Part of a small language model's weights: 8 heads of 64 (2 for keys and values).
Each number is 128 + 32 x the weight over the matrix's rms, rounded and kept within 0 to 255. Layers, rows and columns count from 0. Numbers have three digits each.

# layer 2 MLP down (transposed), 1344x512, rms 0.0496, rows 658-729, columns 384-447
096059114172161093089085139151131090175112172086127157148124104137189159154137117125138166135110121139103152094163077171150096124138181171135114125121116138130121149133169162153131147158119161
131136110149047118138102094131080175158130120178135191157111130063075126129151158132100149079151157167210108175208079104088111130149143150122152106096128122161164083092151093116085082064128111
138121141158119215138145117113142130104154118155114100060158141096161109096159083161134157088146197081112102177222129107158131161154117099120122071114164172110106126112166159171075172141138137
113147096156123066112157125102080138107168128154128175181140085143138110127080172120128174210137101165057140145104105167128119108131141125167091154124097163101103145165129042175067091145118143
179179137150114156138096140152132115121194170185091139059127108133129116082146094080155169162111122090156111135104090103145095119131094144099101142127120080065102126199157109133147184203123055
140119143140050113182156104136055161105075148143127109115066095116133111069168147103138156140082081151087154164031195096083116098120076125163113075124182089110096140168141149195152182183124147
099097133144117122098101145103158114102131112086204147117160054167163151174078101110122123152133118104142139111157103123171155154104155099159090132058181143146098085151180113143142146139096132
061087127129065098116154171088114173127109107123165130114115157082145116084155145095140188123100149125083184180075170102136150128098108166082150123126094080095212134120144112149075134135145158
154099081148118099106160094138062164132131173058145188125082143133091105117121192182116199133123121100159092072085131094143128122098162156208084149147082099166167118110126116120095133103132146
128116085077149159133155142082181138151105112150179086176166087059143130131161148218133128163111150170114132126089149127126088159134117091150044150106110063128199086104113137101157150113113105
119142124184189113132093177143130154128154117183116096068109134111111153169125143144139146146152177110097141119159170194119185149154111091170057110157107079104174146099108159109045113138142161
146113051141148138124151121154175099154127186162135171119154180209116193094107121165151112122094106192159134122104189119118134147137124175115154172164236078133161171163133108144153118116145157
092120120141081122140162121129149172143210182077110126171134106084123114122179170153091086109091124121124059130140127132134154120133137137125132118161136133164108110109126137116130100105088120
118130094148134099128148169171185178126145113175155163063105133144159090132153103155133119138085127075094177068130123138119191100138135098135091129129115151174183085166101112183108156119115112
157145084149127158142086125071131126151193103156095116126146162122153108091098133126095105146104092106070142180094142082173169088135167085166154189083176150134166124114078177092114040162112181
138102094136155154161086134086114132119209111161117146165179104168072170140110118093100122076102139088102115117111169131120117172109123107166119117156111156132091103165149158158145135166068085
155115146134138106160160172148053121150133096142172117130080135177164150126143110115073077092100138157147183042063127073127037105123179173167183065083098134125083161111140128138133139128153102
108176170099119121125153134065172138154003191125138103135087154087139157131112114104176178108101099127128107100137055139195155108132110157145077108072091175142137170185189105129169135117105079
098135157128115154095130137118118135153095150187087152108098138156141118134159134119137162159106101130070191103149109181154135138120124119126129168182135053132153146105135127163116119142112113
071074136127171157107141138091140198127060108135117102164162114203145105143169205146135169100095087137125106081143171148130117146089099125139118110171082134111105118139115092170101137083128139
168171142143165114100124138101075132123151176056069036093106136133207133104175158173099065119113174110132142173125144135121177160177121113102089119094148129098167111097119142145112117122156135
125098115088111110121128192154176184120131148146091190115127106095105138169129165069144090175146190097138152086092107143161150104085165199097116136074168174100162120086156174078135122119140098
160125128078155124154189131115101144165132118043153150137123146174098098161096139125164118147166155143127153138109119114131100143097185110143148095095151094119137168122183123156141091118152088
105147155103058192163106079167147121131125177115123153104110066104071095115103090172127143099105130125134092095173172117105110168144186128116171117118151186130206163139124126105124137128114112
129124113116155161088118158110133118063117131118120100111086109121120116156087141117151119082140132098111076118111161106112104199188102113129129145084164129137079177072101127088108114071154116
114149118128121144165088073177132176099046109174113125135156099128159110159106177163120175122091119124153136140208127144140134099130128057126157189086162104087145139104105150109146133064142138
167108133106127133119137174137149119122115124102164150109103179102112117122128120120087131146077108156108136118126139084131082185195169175082090110084133134174191132145106094175102195125160054
152130106136122115111126084107133085166118106105093107148067176113133165111102123126115175080118103083142197153094158131140150117166159150132146122170127157201138086109133123092129169122148146
119165169104149111085134145180045124133155201129179153162155163129206093156133125141096104105087119123117112150088190122133103087118131147168178090088059113130080196109180088162165089148121155
157146121129145136141119164159090143088119148168109073164171114159133132093150148117122138103174118096157108144148128129156104076132153141099189125165086105191132168160148133142130095156111071
191136153114074163092088167140193158056172109182121105083181073170200124176162114048149148148112194052119110060116076158102098060134093088123118153172096106135131133047075173155135096184182152
093179144162082104116037101157174145169111126156140105134155074114061080099120061124115131141066112116147084139185119096073121135158124150115067139154086107107151096157123081120148109132086153
182088094090158114080115166141115124133071100107082121156083098126136154124201140135111097188175186146146193076084118113160161141114130140150089073100139164167135124085164156062106102150120155
152094162109151135150098169078085138140114096178136119140127110189081117143075130142146102119103160196140194128159120115076126081075133134128134062095164188109161107181164140186073133130086094
155128164085119109107125138109066136127204156183136161133094118135136132148127147163131129173070157101157141151162096156165110161112129134109162138033143107124092120099118124112174088093171181
095128152118101177143089101106128101138204061115162130146108160094104129172160150125171064166147119174146147143184107104166101122190107140136142179050124140153122066099099142116073129171107138
114113161095121124112109125160097217116102113119127157092124097118153183082103092117127072097177122120147146165129140159078162158145179167083145134084143080112167076142048158115086146103113082
119129110150139110146149099135191137146136142187069110149162131168144106127100156077172096091117101170166079077138125105208170147127117092194100128139088097104061166113117104105136155161139121
154177119147171149165094147146153130099109115132116153129131132131086148130137116130166082149156149091151131146185149215110083141145151111100152101142130145132120056138092121117143195101098096
159129183061172153115109110131152166146061112091119120098077089147152154126135135140131135090151184144167070189068123126135121147122107117102051097109134124087134157128138169151121129185102114
068165138092119092140142135138145098160156095095137140147081159136167167071139159158133079136149152086110120095128082123139124169164116113117126157133144147141113191075118033210101111102131134
077087097085159140048124068107058142137111127128143112118145094090160087173144122135165159099083143129196100115115151063095136106102116110141144130084140131084142102088137109125122142072126161
195164114119099099100160147087127072086135125167114067063136092141135158135127134146136063081096114105145150139168148112164105096114172186146165072158116157150151116128227113147130134095126141
176109151111109145101085072123138178093098141166160106107127104142120154163124146139160139177118153117165168056128168146095128121100177185178125074111100094141181156139093126142107107135113112
141122131162123141170200118132102150125090145084133164117162153119096152137183113119155146160105135111060091176093107089083117166164234129122113111090124123137114140111163124124111127120126175
083109168174142075125089120090135109099111093081104159097104130196126097172052113097099084163126095101202137182175161142133153116157122157117085130116142121107114069138133171150149094118150124
078154137111141104148137103206175110110169110136135116150163175154110124146110127110187198098128125087071088116085137117125161171089120158097119103152105079118138133148136154091098103148125113
183136090141125124121162079126116123158171095103104139104097221131129062115114119111100178072124130218175130131156106144102089100197165162109123110099094115156125157126136118102100136147130127
085154106135152143115119124050103105094179145069083157194113133156129133121151168126136080091141145095085147180157113163157084128086106172158122085121129157120115101159137071117115087141075038
169096178160129127183134123162110111143047084149154138066132144150061144124155186126162154105034125168144109110172176146113103143198158117115108142169094042119142120159159124084092158130160147
187111116132164144105143149096112131108079158125129120136102155136201155135101137155162176112102165113135142122135106101132133088097132130113148123160124131176133122020125136177111127151118150
209138131164111115125171112163095159190119139099141138132149159100137122130079172116168162132077121160157096066180144076112070064134157129062191209135156155152123131126087145159193114199114060
097160087127126120122151113112141130049118154086167100075104108126122114140094103119138103128109177133166168124111096171128109143149109159118121139154125160147152114081154145150184088078132126
094135128180149078162129144141140170161132103079119130134101147195131146159056139125154084105180140162114174114167157150089102122107094109172146064143112125123083144061109078160095151145139062
146106123131168172138123148128141124136128078155141171107124082092099122116132149113121126163107094165107149115156147081167100066084096109076150124160103164117086135098099153141108041123107155
136181150121199123107144155122109165152111150109145166115172164150132116103162105172092112078087125116116087083158075177145115105134168155153115124147145131112086128103106180117088105117134170
104097076144148100155089112133082142122070127163159101175168134145172126124119091118150137141134148146120099151137124105128160136145153123137116163118131216117107131143135102043132104118108174
146087119125169158141093150123152161149142108117140164116181139070142157134094161134125164131130094060201115140083082128108098094141100120174156145119133148138144146118167103131090115119141133
117107186153133196123107147114158147135141117233055151114120074166099151154114096141141126148124110156080126128172101132159142126123097180043146163025187138100114089172113094122116113141137123
039105154122131142181121147139142160145146189121130098130152196088163090141077143132151180095132120169134132098132097113114142176134139136172138157149110113153118132102137124125161157124172085
108204127136149113140154161112151195112199059140124077073169137145156142102208111113130132111118153163111080156131133116170078124147131129056124126162134145113057117119108076074131040072125119
105074118139124109146123086150178154181178120110120124180148114139168146164172081091120146117098122133088111205176117102135165142120087124156138121173117127156162108178109122159135065140157158
121186167125142163141077091102133186160130102076150103122116100132171137131160095103140140123098076201156108160138169168123164072100138135163147120130196098220117153132118127095108128148120145
130136088123151133111227110151112120164159120155141111150100142143149127106135131144134110111110122104127131173124167120023093106111122158086103111186121089142152148124100135092081136137128104
069140135151160095098131157166147143116159089172108096122125156073188106096080165109148135176158073097142133150146096125124213181129122158183126108110096118107098090097106149105186094108102172
140106148167104182080071131132139128076096161096139123094106086168111179109083153138129116127120116107099099141101135148160147129098159109142112193090087073093060099071142067103130191169143170
116113112097131127209060151113104105111092142178072164166089113130099211127098130083141169158137116166150157123115101146103101159176119132113074133050151184131117140184143084155142175180023197
149164111038104143142150099162164138138129124135116127176097166054143171134152139142114117123065112114115063165177126119127108143126129135155187150136106114058149143151122118136121141105126131
144137112129159125088116079106105139143084088200129102150090169081117138089102089172099157164135104177141122080110150145158131105085095101151157092125126131119140170126111111096103144139076136
133073141103118112130147090121084071118080100189170071185099117090145127106187160167093095061086163126116112156170174181105160154175131088174103126092056139127104137131102085172071069048101127
115152120165088139144143118082094177115150150129089050134145093155161150140150131148105086126152099157139171125078102126111150136134123094135124086126133157072089093088151061145165164125133154
156124068166206118111052123180125105155124108052122151124147110090153143144148094080149097158133174182119116108104091122087181150173142101139102095093155147162147083119155126108146164130147108
# layer 2 MLP gate, 1344x512, rms 0.121, rows 659-729, columns 384-447
074137120118149118138112131180118197113067146102182140169116127131102074110122123122061150109121129137106130110187061119034089070090131165060159186084104052097163143115144117142133116078186146
104159127109170131136180131166134138131147119120084116133062125123114144127101120126183143177110115054135046158126070138118106081112171214181152120131098133096118101192100161168093132130130161
163191171106160069168103111096221104102191146121143108119156129069129149118140184097103089148098113190161110139116181157138181171100121142164123147130143140101166111112127090120152111140142122
112162118078111101140122097119155141149121090167144131101056142128146111194137139065143114121157123096149096091153116151105137120118079142158098138177105095160185105123178124079061110080133062
123062077033101068118100109086143102041114158088166181140042111086075134177189146188124116063136149138126100152135122105032136114113145116125101142090094093100159115107071118149164168078136142
145144147137150159143126142161090169135133201135070109131128224117115130105124151147149113122111156107110103123180120176112088113109111165075113114139097100121118158119087198104107094089140140
159238074115156157169105155086104169125128136124135174090109095125146163170115130191145165154112124120154133093106091094123158137146145117148111091167110124139132074129084118145109129139141134
106106153117113219120084150110185142129186079151143133166098126068139139101143129180116092154168077122119082125186097132164124128084089169147174099140106123107095153124114165106166127111118193
108118117131168119119128163146152152102140109118152097159078181176118130140068133140111145116134166149157151156121112143145155133148194139133125130127129069151139132061092104121155134090127091
170138159106123098148121155134091128114096120167066119180121125153098174112099175153143121127074103129107120174108145111087107136104076137131106141151142133116161123119152134152185202102166128
153076162124159142117178143126089126076114137167134103163114137182102144086098151211141098177161120135092124145119141115224154108139174147158122112113132080121132097124221134157165117176114134
177166140109138181139117137180125132224096145113132088123145099182173128129114145078149100163116170133182129138127146098177134120126157173112126089087123126201116165095155090168083150172130133
131127182072142125136140093103111132106104033155151101131095181136016107128128111122108097059103103118200089156095154125118119151073105090161197135084202118115130104142175116173127109201160132
095111072103161120146113114168110137090161110130133149128100139093107181167138145111166150151102180103104125175081099140103116114083058124077134118170135110184101148141163115113127081067124105
148142179131120104117175083159119140104177111112159150151088134141116141075149123111183124129127113137143152164142137127135133086162100090134139166103166145134145096111145153074107129126180074
129140168163169155139117152099139076104128103124117091105112121123147121167128159141171083123092168135136125144145077115210119075100152122216121107163075123166125124136117111094106120154129177
157110147123116179137126129137172130148140131127144120156109087113085137117090122145117132180189147079155163105177128159150148101088075081113185134141095175164096117178102123132134123151077132
130104166050138162106101115129122124159059129106137113068116130125152103151144152134159072141124154066132121094116128153160168153157136076129098133114148098087130101099156084172167137170205153
133136110107111118186147040135166126177107149135154090130115142118135061148174157120092167205105131115169152039102113083081142129187081101119162111131115131118092048121206108041148105070152152
127097141159156168100182145123144140128123110119100142140101156142066103123076150132160097103068122127100171145138067108205106171078147088153164086094160127120095134124128161127117138131138123
080094160133139118082114107172180183131113108136150052128145106130129136084049144104067080131166117118133105132156088101093105179134169092152097125083150112149084124122122147069099110170118116
073116113104126147118168158116138112119115118145176121097106144194147142111140109109142076139139064123144134131148134155142151120143095079114118160152090122127134120181090119146126081108103129
066130086125094103146156177077166154098149113141102100123168093090085163135151114159152126127144169096108095117145158112170112165164149149127170069131100079136136149139148178106134143113117142
179078107140157110142106185143111106127153192149096168111141122131156160112103157157116142140085134108169172172136128170109120079169032151193128082102146156147125113122105110095156164105113128
127126140110161146097161126125148115096110167088087105127137155106095168101105068062091137135125090070130106094113113160101096134125183128155148138143122124133159109115128104122107167156123138
184106107085182177198176112145132148091168108102140088100108092139081096150124128166177135153173102160128124104172103175138101127198121154104099089137123077158097152133109157100201122077143193
093138167152180170136123125117124130096071097160120147081164133077144113121126146168102104167140159208107149143127127135132111111150104058153107127085150080095110118129111141116178093104187154
108106135088120146136094125142147143133130192162135159065103152071185074120133123106112187087107139105086166134147134084073105103142143158155134127119140142115140135151138102151103205121143092
149134129106163148184110103135112180108131199137147152075119078113109092175123140133180097110124159086149089114105178101133121070116136069076145108150146087162117108122123159140148092116151099
123083103091202173119190077125144130180074143142124083113141142091137077111159131085174172078190115143186149159185096153119139112175149147029097137192129112157154132104141099134075079123129089
142112113109175168106096109107101119114120108193130186117164137046134116061127093149161123114119090130114147153102117105150130077089134146144164144161115123141129195144130103195152134068135115
132104178111170202131088087109124106146144146065181099137125131089136130139096147166167115077091167145156098138072102104177167154117125185159188125137140078223118157118097141098125130161121178
165119095080143165158074166131175116110106129128157139178129101152136106090148183132133085167106127145098147157150101138140168126116090162115142117108188195118131100149108154157174135098144112
196091072105105128132138124125108124155098167140198145089105129080134102169192085176059085106091124087080060152101124134093137086109098124159171148135069195105119198130133166131187074110151116
163129136138149145156171110156125120154135122130201089117160088153068096159107123142121169122154117155158130146137166133148194123069126050107157121130185112078136158147150140109182117103132107
142128109142183155106095061180141095136190136078141090108207093090075095080153170094097165143133171134211150119120152108132124079168178147117131050159136122182135116142153120145104132144069113
131105148130139163134147111152095102129150132141110092134153146114158155171150135165131143143144149169107161156130131097176121118111119181096145098139165171141140138144095149194092134158161144
112171132161121151109129148114122102093103102132106145213157106119077118129129113127153120196115059153151101170169112103118060072083094101138143116109111065157104102128115105148124101146169139
129070138117119129124119116139095088106134116144146125150069140123118113156160144127157149127093183148135050147135025155162178138127114133179088133143159124121149117127118154134150157192074137
188094177140141131125085140109123124108127139113156078120149093101061178168155106059126143098133115123165137159130169147128145079073139144108134122134110140073140151140166138140128123123131115
172080164123152089147085169138139126112155118106143092148125143128188113121141131040121171119103161121081181100146128160160145193172071127144119130113161109161105121162145095129077171154126115
147146072115141078097162174106122137098131121105092074148162131135105075185141176121175128171134114092092117094098119147131044080142125099175153137122147090129070097120029143152185168116118101
094152157043116107115159095158161075172113182152138157174142083105106072103149159148188129169077134122133198128151140109096063120138079146152074157132143148120093208175111079095119090120148115
085136120155140131128207138114145144108080147106060129126092206120090140111152086149175114181118173089136073142110082105126095168159118151107106198114150141193059097187198120150068118092120149
112075143147130144147127090143104173131070108080137111101076188133073127033178137085142154069180127113145094096132130092097140137183070128117114148157150180190117108165114125117188133172093110
080121159107119144193095151146112144119159107104136086141118081099133117096139117092140112182104146131114125175140178135121168135128111119116117072124151118132107090122164155102125192146151138
079108130142101103163124174141168121129126099168160090122102111163153177127083181119156158104133111068094142141139081095119174084134076145166152139091185115173153092103147127147195112161097120
100147076132110098109112158129182155116095100189181081058141137127142108112132117186076093109130135129183033095158105111133158118115114089124132178152136064150122137145149129067128184137100152
137106167102202116096129092129106018138103057146111106102164135114130184144164140038141084102099129150164135113107141156080134139202084125134194124100150116167093186195128086117148086096091092
120113097111148118144096118091133119066151139154101133073169105155201144161053145089089074095173134147130098065150138122135109193138129093160068144153151074069119071136168121085141200108160101
130134140173185088098174094156119119146133163154101146154108125107161132160112138158111092117114152152108140124116087109117102066175097095087098090122152146190064141166115147117151072167133089
086124151158124144153109106124087098150113118173054124121133110161093173151097134113132162106136091106110159137104159141162183102169138118181166143124096123099092109117156147168115041141102158
103149153143103134145118115185162176148126114148164150138176155148145133139155152137173119129145065069182122129110154131115138055115144163137139096120138102051174138119149117101114125201071136
093155134113141162136150135094137153099176119104116164095111125163142131124160194187137156097119157128095178148150157183054114076083149100179118193079171076207117049128156183107131132088163096
151145121082046124130150135098135076096131162176122168143109132164087114152175147135122101185134147109180171164133129174142101153127092132089172104068134166131057164145110149096146139169165168
146123135164141124152126149144135146155106193110129087116141130151124148124172219082096078138111165142109116100103164115132122123143152189138137125186126165143188153097134125146136171128146160
136175076133158063112166091149126135175172128130141142115139076157083135151165131062118167126116095209161141153152109121188137152117131133118096106133127123146098103118140151108149162094130134
144087144104156169163119048153096097149087137128135105144164118130086152105137131088082086137147164136135114067172106133120092145098118168126142145153086099113137155164115127166157083120158121
149173143140146079128145163112110053146134147115144194129091164131174138083114123111137106123126106121108177092097129133188154094068116124142143064086178153167180165114113123115149190102106121
129084152126153186180062110151098105132205093069061126113117209139095163114147132125132157090106140150175152086150135116121114135147109100134156095205137199089127087145129157156099060132077130
122122113131171136134182144080156107140151157136106058115077105110101108129130088145110045090123150097209094101120131133189091175105139104151177158123144125093101114064108115123130107147154126
165071154151142172119175121090121056095168104137137099156165198133164067128146125194137166126106114135147141129163220106115136161129182118196161051188150118105128089140095112145127104111149078
110110139110131115092107153082100137140116120080144164131146105106140106109163113117120120142134185144122152125152200113125150117085061127118103097110043206102126167188142139171150158126119128
139055145189129140095157092174157136107155140111136112117089218128140137092051124149111106120187106094167141115122150145192122164105086116107145155110176134105044136156144120080114126100159125
123159102183133155108126139106164095129139151131123068158140122150084172165132154191087072137199142144154121125117103187106146113126122149169122158143090098132112086130171144106137152189112193
088162090103075101130113129168118136096080130073143133085163167156125106111111190137121157130165061129061134132175128099096199172119123144082123102060177188145122071146102162171149137156048152
176103140160088146130082167143107132215146083112094117140126144082134127136118106079167121135189169101102078101169102143182179108075167215113124143178138173161130113125148101082121117098126112
168151151075110070118192145134122194113162116061169085113134151106150155156137113121120123093118056108124165165112118086133091085103119122134156070144151135132163139144135113061179133160134118
118168097132168108048157170095135150194159144074116066144087135143119126162106180199172136132181134183122118108068150096135101148126150150146160099143140136123126161106185146131182169118145075
108120127048133153140169109137134121089153077106081064086148120111105088150103147142145132114133114108147125180116126104109076128147124120118088195087135117105083078109117204180102065094129173
095113048165158112102153142119093109112140130179135183114107100114183170124163207090137142218162161186100169144205116130087165125106085101111086117123110148051158078106109090065118172136116061
# layer 2 MLP up, 1344x512, rms 0.125, rows 659-729, columns 384-447
163183157159079107159124046132095124119135132145108073161118126175126087139069188112088101122043125106193148096089190136077110122119185195074137158144141090086053205188136116116139110119120142
105057116129117175125082145076121170067131111111072117177127120152122086071119086193093127144136162132088167136060074204221119117085158203137135183149130176139175128115108144151137131135076096
174167124093093084139127096103097175128088100128123123159090150173068122131148088172116074084120128064064161126167079120143085101106167077143151140104124113117116128093174124128155202166117108
109184101074061147136118135126105151055077161184116133114079109182091045196106134136158137148060123150148134146154077143161126142141151145124110074104098073108071063073090121166149146170176163
098108182089202086148175156082144101126117075189153171139159167106114189215110098111126089062106230121101114180170105127172098129121185115108130130144131145119151119129128137142093147059133087
097084102062079092090107169086155117105144096132089147130103059134131129127084068156131169161152101136159122188173086166158136087157167130140132094172132133133127082125146158101152135161139182
090156153197156115084137176096160106083156113145159124074133107149157114150087156044097156048094100118091173117142222167159136041108166173109122156180104153159130134170102112118136141196163117
160107151143184224141123128135119110166192111088112105124134114156122146102124104151122136167159144134103130168146125125168148111137106201156144088065137086135149144101134141130156135150162172
161120133142109160153166127081137126165170160146141073104172111141157114098126145126111112137096127142108107133119105078144115144222134065159107152062161124196108172154090135108154143124116088
141169196161146180138151112083154179155128092122190190142100113101098083148112144151092092113146088159121137103157160058142106145096164123161071122113106101179164131088116135126078158144089118
165067204052101077134114112134152166060164159129150126076082152128128171078071120168116151080141116156140126074134096134156165042092165131138111141078150096125139141095186158100090140163125171
119124164144151119143117101105140153131157190116174210158133108092117088104146146135125108117142105096108134136084166167125122170096113092110133165160145095089045119148095140095170092177109120
123101130080130129135102093152125114109130041179135107133115185123146110171111156121052059112101127098124139128097144084090146107107145131111111189091149131116156102122124141135135106199140174
106062125096095147147108114126165130168139137093104165120139158101132089139146109090076122236096068092130142165105117144158122113110074130116105114173183168135121141141172181117125103098107151
139126131095108131120099115155135174135075123156113158189158173125121131157138136102114092148149153104098085084061148107147113187099101133137077099162159157171085141117110130163111140101138136
134079122121137173159118152096163096132199103098096120109123169163104132157128127167138106064141176081101107168085149145142131112115137119149166163104140097150147105137140085143144101176135112
126129186133149112130099138138133126090080140085140117121139113135134123134097140127106202117109105126126112119186079137188109108125126106156065108131209128166165190165180044112139118147160113
098110152123159090106101140101109091111172189153103073156137130137090094127119170135104200146071148105182131149141164157160132111137211142132149103152173108087085125187099095128153117135107137
094124109068084122090122112135141190144078141116140148098137185138082142177157198123147135126164128120163096094093127150087127110135083151069098142092092163138137120135162079179113160139135171
144130104157175108143110109157105148181114159144115099147096096092156126165127132171099155183100159105133066144128147141059140168206127134115117156077121177122144096046137093121141145107099104
162109104106116094134203179146209151133129161109178139113136158132110150185064149133146141104078103175152132130124102138115123096099208148154115144140173121110121108096119099132107104097122086
134118143092132131136119119169151136175125099080119156153114176154109107098130144171157152103098075136119131107137156164130088096124170092177182118108134129172080097150147067080136119103156102
133134154178123175155171180127161099160146153171106137134068160121070175140143173136148209191126195175178188080113106151120096139110167096184063117120115188140106118164115117110108123131092084
162161109105179125100172130154095105094126128082094072158129132122120140167140134114173113133088153058123100092187090065129123155163139165126107165115172139149129213090156106133118157090117102
131152117142140171107143126126151116173131141089104125123097107124113140079154114108098132127155127124084136160086140111123103142068147119151150114188118121156073093130142099092103194153115145
140176143132108119196178121163131076141081109053137179104088210213128115149132150158142142172106066119094076101125165112087112131096130139105095139130084179123134100138126125106138134129148106
109118116130085143152109153124087090065101045152134081123100151104124138119131160100128125096125139086111178148128135093160089098123134109076124191143159115154129120129127128094091151142131111
203132147124096153123120165168182184115087097152141104171153117120102122149067116151064115137128121110147116110081129144114122080117115099161123163113111107175126132149165138106100093113173148
151098050193127158125156110146148119119106126101166141135070144154160125170139095153166133117115092122133119173127090170171143114065087157112186175087062158078081122146160159142137128147085094
088027110088142143153127147135092176165130132127116166166191146090152104080155135069088066072149111137137116148145094154161160088161150098106079181219165124157105119086116119154112122123179153
188126095115136156100117110078123103161121140084110159124112167131142163152052167136148127120149095100131190064101127170158177104135144101124110136121148102111082144154145181161172108095139117
134104139101127200056134153135142178145172102119174089126127137117083157105089174117164102118160163079146075115120158162095126133123102135134113122122128147171109138107167104085116116161091166
162132124113140120117168168135102149150134149121138134149095070192113107125117186093125055144164114118107054146091164176151144123102057121106135069155076117145080130105139154164178179095142150
107103106137126104065137126146123133130168148088099123096186110163148156162147117114132170131109113056148123099063131122131180058116087097193115110102180171074067118059052152119189083141102122
131144129127091168118148130119145070123143130163069134163104163139158195172165120093114116137108150089138138154137121133077091099211137164121074143171062128162094148142126126104072121130121108
182163101132122131144128105100141120129112131122113162134128140090078120103176091138145136145087146137117139075166142118185142145061120139073184125139144152122151144115179129113202129119117144
136124107116094077128088092161161162155151126142125140115114140129100069089106113089104126125052103184152092144133083160137154184161149104155115158103066063103114164162151140151128114119102101
115095087117148116146158114122125066183151101109130102093065145097172125108145152172131208066127134162118153098105110161135160137100147090120135132142146181186199135143183133156070106120131113
087117135142183107070154100116154122156145116166176156140105097148147122163107122172100151084129155142161132081149124123112163131166172150120135191146108183157147116140175094097132139125119124
086137086186146132126153118140144148145069106116145137128075172176154123065143125160125138105099117117149123113091139107070104180152156104100139181155094146131144110094090082108136141106168128
143201104156168163086114082160056122089127119128096101132109090167110149133107113126148118101106175170140116137154162119190120141086048096118222151075116117114110144094074147215138109065155151
141132133096107173122114135106157117071112142153182161130201110140090129167169121116154111140105108160081101096084108128123178148140095069144149106140144139105094066121195138166180115071098165
118138139114117153160117092126127132079118103091159119147149125166188166129132163126171180187179125142113072229044125083099154129140146095151181080124115118101099123114148140116165184112140137
123137190122093169132166157062155128082163145162141095125145133070058106098077149141141130189109119176170101110150119094171103092102165076114191098152091146091107130124077143114155099057098069
107140163162166118077086039183067112103101135132138142149126081089197067151154183066104075211121163073110129097151134150082157088120131162153115089157143111092130212070078156113112144164123163
084164143062089181172126126110177140212089061108119155139120170129075102158144117059160147147097150175085133110118098128175144120176181142086089162122137148141122123137141099167154091144122169
164145126142128168098094125069132122097145155124121127092057184134121088110096103148040148104103069203177102127109156174075122111146137114070137105141111092097117143133125100101114117151152104
146059082100110099084083138105137115091190129110090209143137136129098110119079129104051139076182117159082117167068188133099104184132128144092139128130106172136114192192111150097101167155068089
103155220093144083089135209178142121150131127100114097108124063162080179114144123101090079088097122080123094133111159150084108079087176129079160143082129157155105168219129132102158135113073082
172160131138123100120066178125146169131191136162128146090115156088168149162162128110151126108146116154165119104110100128129144162126111160177112072139116132115137148115151148140113154146133096
126211150101156049116169179158115147134113093094193177156135151125120128123182165160132172142138100146117116162156088133072146133129141092108163206050185114103112169114104100125156106149118107
117152133151075125116098135138098134118158122068157125135147173150155165117116096140075147092186198126123135149111114121153136124139111133095164091149119169166149154130135087153069117103099122
133128144133090149111082080078148158107189093132144098126103144137114143153147124135125128165069097121112151094167152108144141171184136165143177127087136110146140145100067137163115132154104105
121148172092151178119139111109135127115165142121109153115076127146088113112138174213094117093094184070145165128080044131054083123102092076107125126115166121183140179139129188112147175160108180
146108105028077116181138100089165120103181087136081164124157139168154098147186132113124128105128144118174145102137138185193089150108183128142180132081078176158104109106113126092143155146151142
087173101181113112105127121131165119126120152043122116112117054136172174125138120106146130166093134131156102115158145147158146177152144184128195152105143165130178120100165138101130174140111134
161083185140131141091092135089112092152131119118166062221103165096117013114141122112157115135108112167041092178090172132124090126105164151091094140121176131207148158047176196179116076088126156
041098127078114154107103118091099105118143193105118132171133074188143120053098102197101125139114134130127114112125123124046137138145149100180143170130155184158121104096092011173190206152178130
114165152169087090144163159079124087133085105217180143119146149148101228128094111148115122092147158165149151125086070166126160165123121096124102108130151148188133174127136099186173175073157137
106132116156129030147137180104075085090187115127065107069088219114095166061154131199147144142103134129108118119196085125068109091088130149114124104128146091118189097181138121108165103118067100
098091174130100144142113119142099094159139090125059083126166149082146148110118124107060140098183133041158200130173138117110047104085208127163140118130122169122162100167138147152126137087132122
169140133088152117127155124124123132119115114121079120101158093154117095139137103133190073142134142097150142160220131164137068225193116135088108164117135121148096144129155108127163113156163140
137184110098104112192183099126161088098140149156121132191141160181124111108195139116162121144098147148145146137157185110046120130083105167099165089163107124131096090152143109176134129132117127
126086125157173171195107145155208138069126144142146144151144123106191159137134110090180155157060081078153215094118150083064089187126134142156097154103129114093150163195103174103127125154129114
134128194118092117045188152089089131163076136102136108149148124101107142186105136143093158140143129111089123158099151168126178167132148188128122096156117072189154140091156077119145178110070146
142156134146131135124136089097126078133164151093116126139098135128105154116141136076182070156119115112117149148136067113070147067107134148180169141167159161180144182143102051121186146107139085
068119167096197163135090075177168109150111126153106096093135158133099137136129122109149134160190098079138123097157125136145122114174159117155153111117133179200144077151090144075116077099139080
124150101126130086109134156072164065174153118189166142120134092157111167141128187160115097107101145113094138152130165108117159193070119159145111111134158197168131046136121112161112131128128150
093177145136084155080118167123155160205138165129112121109117093146063160146125084073150174169174167129168103124109160111093132056125157148130159156160099125141173142135173101131115195142148175
164115161125180106165081161092140084140145140151107127115120124143118091127123178119140101126099132120114125133123094176164129137095143127117089077105143146090133100115069142097125173131136140
074098053129097192137078056163113075161120145143193091059126100172062134161100180121150144142202114163133148159158079095143162156187154094148156121151128123129070143108107221169162115109165090